Weights of a small GPT-style language model, trained from scratch on English Wikipedia: width 128, rotary positions.
Each number is 500 + 25 x the weight over its row's rms, rounded and kept within 0 to 999. Layers, rows and columns count from 0. Numbers have three digits each. The size before them is the row's rms in percent of the matrix's.

# q: layer 6 attention query, 128x128, rms 0.0411, rows 52-95, columns 0-31
# k: layer 6 attention key, 128x128, rms 0.0408, rows 52-95, columns 0-31
# v: layer 6 attention value, 128x128, rms 0.041, rows 32-71, columns 0-31
# o: layer 6 attention output (transposed), 128x128, rms 0.0513, rows 32-71, columns 0-31
q52 091:444472517469506493517496499526528483517485481451497512471489506548516474528515501502560499514473
k52 087:511510500508510519521467563488503529538519525505557496509533495522568527493504513529499510491505
q53 102:447506490505484482498505468479495507521483488520518495447508505527476496484490469481531489470510
k53 103:500483493449530523479503498451480502544534495472536509487497527534516474508495481504493494488470
q54 103:520502428467472479480503521545535511493550478507519530498526499511484496498506508481461531526488
k54 098:455522535495518479491511471523470503485514535555468437535464519459492504502517504511454500512539
q55 123:533496487500467535506494495468486510530512530473475508523476515481494512484504510509497510490515
k55 083:511485464505498536499494523501509501454486490479497498499453490506477493478472544481501547524509
q56 097:513510507494492509474471512486488515459493506503460519501504503494480507483513451487479514490560
k56 094:502472533525491539506513461515488515514527479508453541505445544495548481509508525480561518478550
q57 097:515478481509547478511497506530527490522526497497545474530539573521527497509522499503493513498552
k57 084:496490534542512508432516498446511516479493538510488503480471521525503491484506506485491508507448
q58 086:491503505474528483458463486472466475485515469490529485529521487465516439524485472505514500506504
k58 086:513476490501502527535518466485511493516501477507480520501511489551492517475491499505483529554494
q59 087:512473522503516485510513460491464479477491507491497458503483545503448529480544518494507528468498
k59 089:471547521473491464502503523473496483478546468488533506493465501526497521472470500454496457517498
q60 080:495500468526506501538487488478508511472491523515488495502544478519485529512482508521461462498464
k60 081:503464470477478481464491465528476519468535524462512512501521497458467486494525494498494482494476
q61 085:528538487491502486523522481511532490515501496525521502493507488503503533508514521478530486535498
k61 083:500516466521481500444502517501514494511442504492491496524480542510471481488506469527516488525495
q62 090:527464482521513541482488489498507483480527554497533492504521489462516500525512519450500525496510
k62 098:478491541515504485470536530486493505544484481487489518480502499560534479464500500526532500527484
q63 086:516533492490463495515483510485479485515496532473491523485480496560539504511521499513475480489505
k63 089:501489522514574504459495491564498512453468458520501478494491472535498495545488516491488492481492
v32 088:552540454530494523499484516491487532500482503491500522512518504487516515505521468550554496491511
o32 097:480506500503483475487487508491500516532499448492472451504500512512501497497511486527549545495513
v33 082:526481493516515468534463537476483446492520466477474494499489474520494493509478489480458491495517
o33 086:488446521461515524536514493534501437457516502503475501510466506498501529519459498509489500483484
v34 095:520480489493540513462535509539486550488495487492524530478472458498488504505474447481539571523457
o34 094:518479503511545502494513499509465495490468509486525482491538491508516473504516490513538505467487
v35 091:514455475454529516508503538496486488553449470488476531511496521482511515519509467500507485544471
o35 093:554486487488507564458479465521508511502475506490511506485479514536501471516519480476487493508502
v36 090:526539485478502489475504508530459513488494522474472541498535463538511453519482490465489509543485
o36 097:537563490489511466437506503473496506487502499512488488524500490530519531509500455506536515531519
v37 090:508498537508454534471488509500523490453539523551477522469507467497529484481514524524517542497518
o37 093:488486499530483458506487483521495446496519483509497469522481503489538482465534509509485495494472
v38 090:508478481489500488491499469472480479487544544497512520503506465452526505497501477488505523514460
o38 092:535488497509484515522497536529530529510480490504483482501489497481518497524487509537537509528551
v39 085:452481509517513516509506492514490477497466498531493467488501522495510524470483503499450508446497
o39 092:520478513537519503521440471486515481498467534520538509473514508482465491478476496519446498463498
v40 084:460466471490510457525493461499473500509515530472478503482473498523494521502484467532515496508486
o40 088:513511557484519506477477531496511537474510523501510460474497497516501494531534535517511451496483
v41 093:504509497492499501490513542489516489493507433516493483541502500450449536502518484460507512482508
o41 098:466497504508519481499537457537480515493509493514533522519536502476515505530478505486490518518485
v42 090:471483505526500494532523549477524488491465467462486514541548541497507454510539476512488489499502
o42 093:464471559492472498488475490510487502484494509460491518471442508479522509500521498559504511493515
v43 092:539473521471471481518488466452479517463466511513485545523484492549461471505531504455518525494467
o43 103:516540481529533512489460496478487467526477495496464508515514492496469503502523497547517479502498
v44 095:527524519467493520468505470497496528471487469461567521476499496539506507459495468520472508539469
o44 103:533533486520469491482474477502458515486510452492520524538505510482510544460501560497569518508496
v45 083:536508495466503489504539533466504515473501499514472504474499488531494491483506507524509449519538
o45 098:470522445539520473541505521489530502503528446484503495474477458498479510529499473518478454488483
v46 101:495503502487483494502474468480472509524489530555511510488463521490494522457469519504526504512509
o46 110:489554462502496498509549521498509469466496539501464470487496478507445560491444530500523497503508
v47 090:466489492498536507505518494542536500524483489470491493528529530516476497511538462501515537484491
o47 092:472494549515463485484525515510456492494460524509467520526497527512480503498515527497530513480519
v48 083:489480512473489493521514503504481487504499538517471481485472454508448503481509504517513542492471
o48 089:468514471477488505513434479531506469491487529464520465521473493503512495525517502497504511530508
v49 097:470495552462444518518503483505454494499497476456461509514534478508504499470503469511504534481513
o49 107:504520516506487473514462446506436487502465471485512496550476501542491467481503471505510532500497
v50 093:506453494521481500463511459498483496498444529494506499503487495535529468474493540489501528464509
o50 101:463479533466509538500495530499496484507495501502460482540526478537521497467494501488536532472474
v51 092:510468510474497508464457492493471543511502530471534506480456514548505506548518518536445484475456
o51 093:532498517499510495510541489486566528517455543480533504537474512482514478509535526478471491490514
v52 091:519506520556519492490501434503540500477538549487449495497527478494486544451552502528480517531476
o52 091:503509524534452467502516530484514493498541505479479473503544470507490517492501505511507473528479
v53 088:537522527460477501503532494508493498489524527517534474523551471500558480500498497524480549507477
o53 098:517494490449462513493484496470490529548491520505534515495514516518508507503520503507475499485534
v54 085:509541467521511520500471466487488491476514517520562496572478494489533504537494547484506495494526
o54 095:507534466478517482501544514509504527503518507503488526480507498537486502519487502511545510527561
v55 088:480516496465510512488516496496499487509548488523491503517515527495485500464510477471486486471530
o55 091:498544466473438505520550509469495509508536517528511512535547515513521494513517476492510476449520
v56 092:476506500521519478454546541511545514525458516495488542487500491436497493466490487561528527484474
o56 104:529473536532504493503512482502453496516464475513519491499521530514481509502498534448459528474499
v57 091:506474505512475492497513471487483490466492504544505481516531525528488502501489492486507513522509
o57 098:482571481442482502513532520506534514546514512479505521530533522522500492508511537480511490520518
v58 087:539476518521497479498514489525507508473456500500482540496476531485558521492580462510460512523492
o58 089:519489541542525550459507459509500490482487554517484478492477423480492481477524476483532518487482
v59 089:472494479492514481472517479464497462510476486498495470502477501442426515508522437505472505517513
o59 101:516501535506479490507504483505539533492480514526479490451473487488512476510450474485527500514522
v60 090:510540431531525460496481562516513492496470475464554491502476520507505483498467503481489482501487
o60 093:487467499477474488480489515524463507492473483457499549440468492493509528540509468540503514481468
v61 088:503492442467472480431518527456461527540464499496511540504519515467507486512514521518475538503504
o61 089:505568499524514564475514489490479504510466490503525431502518498502489476513485498510512489498560
v62 088:503447573500480521493536470520520484490465482501471536459489502511505490513512517478501503503501
o62 096:494546541541508487500494527525492459487508494504531497496505504519470494506500501495504540514498
v63 088:476514479492535527506516478463522502503530509564509496486515509475516493508499535473468504495490
o63 092:465522503505506484520481516490508508508518520496512457497543511500520494484531504486452513475509
q64 047:528558480502471522480473471492516502524537456507563517503511495486555500480527531497537498469517
k64 045:510500516538480458480486497512484533472463537502467486463523526453514533505504521509513518478519
q65 051:510515503468453485497527511455551468476514496518491461512524520502504514513534492472503512457531
k65 058:515501513517478485530457496494464505516507502504483453468497493490552487494518541494509586464479
q66 052:511490504505491498543477502543533488518480487480500494515493510505551469524514514497506532508549
k66 058:530494540514473428477483516489469501466452534484500447523516518482536511509512501503535536472492
q67 049:534527472451471487474512517513506505433551491487495539497530517521450515533500474525509502530497
k67 052:447516513511506551477497484493491492523467461534532505523520482484526458509446505464472497495483
q68 064:507472461488498540490498524512541492474541513528484523503445506507488513507512483517505539468517
k68 057:451519521487485480471475482491467506492486481473473481510476509498506508495480514506487565476501
q69 089:476562487505512517479516500453503505525494509514488466480522507529487498494487479494499459515451
k69 102:469521484507534524476516448478495476542492483508534480509509485491477466508504480458488476538500
q70 068:493498517537523482495510467461495479502484494522511460474541517484474490489464493506502419529489
k70 156:522484487521513530513509448506511499484496521470481520495564501507490491507498516538505494505495
q71 158:427489535484497495528515479518535535444516475494498486523470498496490479506462532475494526516528
k71 147:484494480495486471501554466521511486450478504512498551507471509492507531508486474532505508510504
q72 162:504485512523505506500493490486454521478484492505481449503487543488470521492507511494507481476511
k72 152:483500465458506503490430503498492508493461481498498512466444472482501524486475491461460495471458
q73 177:536533513449515502539485500477510468486530528493444510487468488481513477487424495495531496472486
k73 166:506533484510479538509501515488558489519536536522534496529469538494487490527523497532503524499496
q74 170:472504521458494526486540529534505505485535505512514530543517528512490486494466502509520495491506
k74 159:507507502532472519491559511522513479488479529534469513534507508513472524508509534488504502498519
q75 165:501494483497512470491489523548509518481533548486492510478505516476494495506487531520513466537476
k75 158:486512483533485483511484529481530488503535497512526535515503485494534493518523513461532476478514
q76 161:491519524472463527490495486539456523555519464464475517473491528509510475541511488490528521521460
k76 151:491517467524481559479471511529492522518474483448524512471532487571545468510531493494500552505523
q77 165:487472523499452502467507506536526521501484508486474458497538485508474446465473489513490482492524
k77 157:485536534471441525490469521526465471499496492494484466524493480531544495453486468491518495499482
q78 172:551488476514500504491479512505474534481521532455495470473487492524498522494507508544519509537511
k78 159:506481508499518531453466458495469549493519500527474534520486518532503479496458508508509521516514
q79 172:521481507537494500532538503512479495492495460466477490516491459488501506500496523493495485502508
k79 162:448462505531507529463480519484533487481494474499504510487490453510515491494454503487466528493521
q80 050:494535494518505474508564481497488471530471518515515519506460496480463526512482478498487509550467
k80 050:542498524526472507500494492491520560466533492500469525507562499517444517489484505517462532457489
q81 058:511519478529553496483462453453454482506495467462457518500506466491495504472497505512482479504459
k81 049:490508543523499490509511537470503496517537508491511517504525500520483493512485471464551503480458
q82 054:510506482527537516494487465466458523546459463479478466491487462501526539470493494483519457502509
k82 054:564483508495484478502506505505541490466496520473506496481521533521462523490523496543504488492522
q83 069:512479516473482517531482534551544522470532506488496514535463510519500479498507497493498516483508
k83 070:529513509504475454481487479478470523489476534498513457519503517514545482501507504525525576496495
q84 069:503480531496511503531469513535541521525516538486480513528470483537505482506544504528499569469515
k84 069:526483501442475470506494550512498509467552484503504530517469506509471541491513493496527490474520
q85 100:502443492507535509509498511529560475510553522493498498517502526500492503520518477515495527448489
k85 096:501517549517478493510491521504505525531479529506510427490463495512554490499494490514500553498490
q86 154:480455448492503535482535501498539472497519498531513504513450515524497506484492499489482562429529
k86 066:459470505504511524458500448491524481515512520483490475519511501478505487473504506517488508523491
q87 163:472536491494501479474490520463493507519517507495463453508511514551513483470544492481549489477449
k87 149:487498496474511535539480513495503492477477488469459524541496519502516526509478546509485462443536
q88 178:520473506513500481501523458511506479543511506544491475505493523517471457464457518521500469517494
k88 161:473495489536483513494540530544521473485535522526509473506494481491489535475476497521520500471482
q89 173:506467570502534502515495449480511519472518514546521492515459487464498509485518468517503524546509
k89 159:518472494466534533516472515473514516487519503512504487521546499500534475530451477503509467536478
q90 162:563510529483482479517518484463490510484547509519454513541542513484500508497525487492477496534507
k90 153:530480513428471527462462509504488486551479532521460539483503508500455513513504529499471507502485
q91 170:481532451486465461473523459508494487492536480521494536493470503547468473482495503535528508525496
k91 159:478508465504511505485524465508546494503483489457465488496471484488559552504473475554540497527484
q92 176:513480493516464514515495488520515470488497497523447484485474511546499531542487522527476502544463
k92 162:504491507538523516506509507546501471520503525465477520526502505486513472508495494479502463465485
q93 174:515475497497457495509474513474519535477493459558486528522522486518496527522479489485530518526502
k93 158:476497451546498419526471500480497517482511441482505527512503531531505519447489500477506526554481
q94 169:495480505521469507506466486505517461531542521457518493502510524454463433524527485453481477535509
k94 158:471532481483511565507449511492549482491497507501500504502459489450457489476454515544465533513497
q95 162:501533493471475524507477498501464523488483467479468512470501525508516477544506492498487511509515
k95 159:484492535458529524484507508509494459488519519462508522462529520500529500502523525478465515507516
v64 122:509516545517528562498496499480497495484506480500531472461525515486541564541524504495554455494483
o64 125:505503533506498522502469522520481489467530489480550469479506494528510493537476555491503475474516
v65 134:520475525531516516488480483455563459534426446519506480538498477519506502505493494500517496488504
o65 136:488472513480527512485482463456475534522471491499529507494495450542499527502533456482511462457494
v66 131:526457501510557487499494480506460485524492505552537510477489491508453516499540525525558515517522
o66 133:493510524481508484485478500500446472499494518512502546474474508509495494538515528530490518527491
v67 124:499517497502472542535489469471493560452516497518480465537519485471527511520492545492496521481527
o67 125:530525431480532483479518505534516519482514471521488459535481520527502514541478502527521476466502
v68 128:511487514532526494483519532506536515491471515477474514517519452482512500525501455534425515508486
o68 127:503531476487476536476503499487571486538529529502508475478526493501521513482501495535521538508509
v69 137:557515499518492512513533514493553512474499527447498485478507494503426564511500485459512505493452
o69 126:520495472502488515489463506518548486519519518482520479513447510443480549514480503474524527476494
v70 141:514480468517486526477538504471473553491487506523500494535518496510522526501488497494470504438471
o70 145:548494540465501502451483470513502539476507487519495485460528484532486552504507521520505518491505
v71 120:507501486521494496446526491490492502505518472504487500511512487511498516501486476453494478529552
o71 117:553510491496484497502508497471506547524476481498519487477469501455473500448544506519508483518539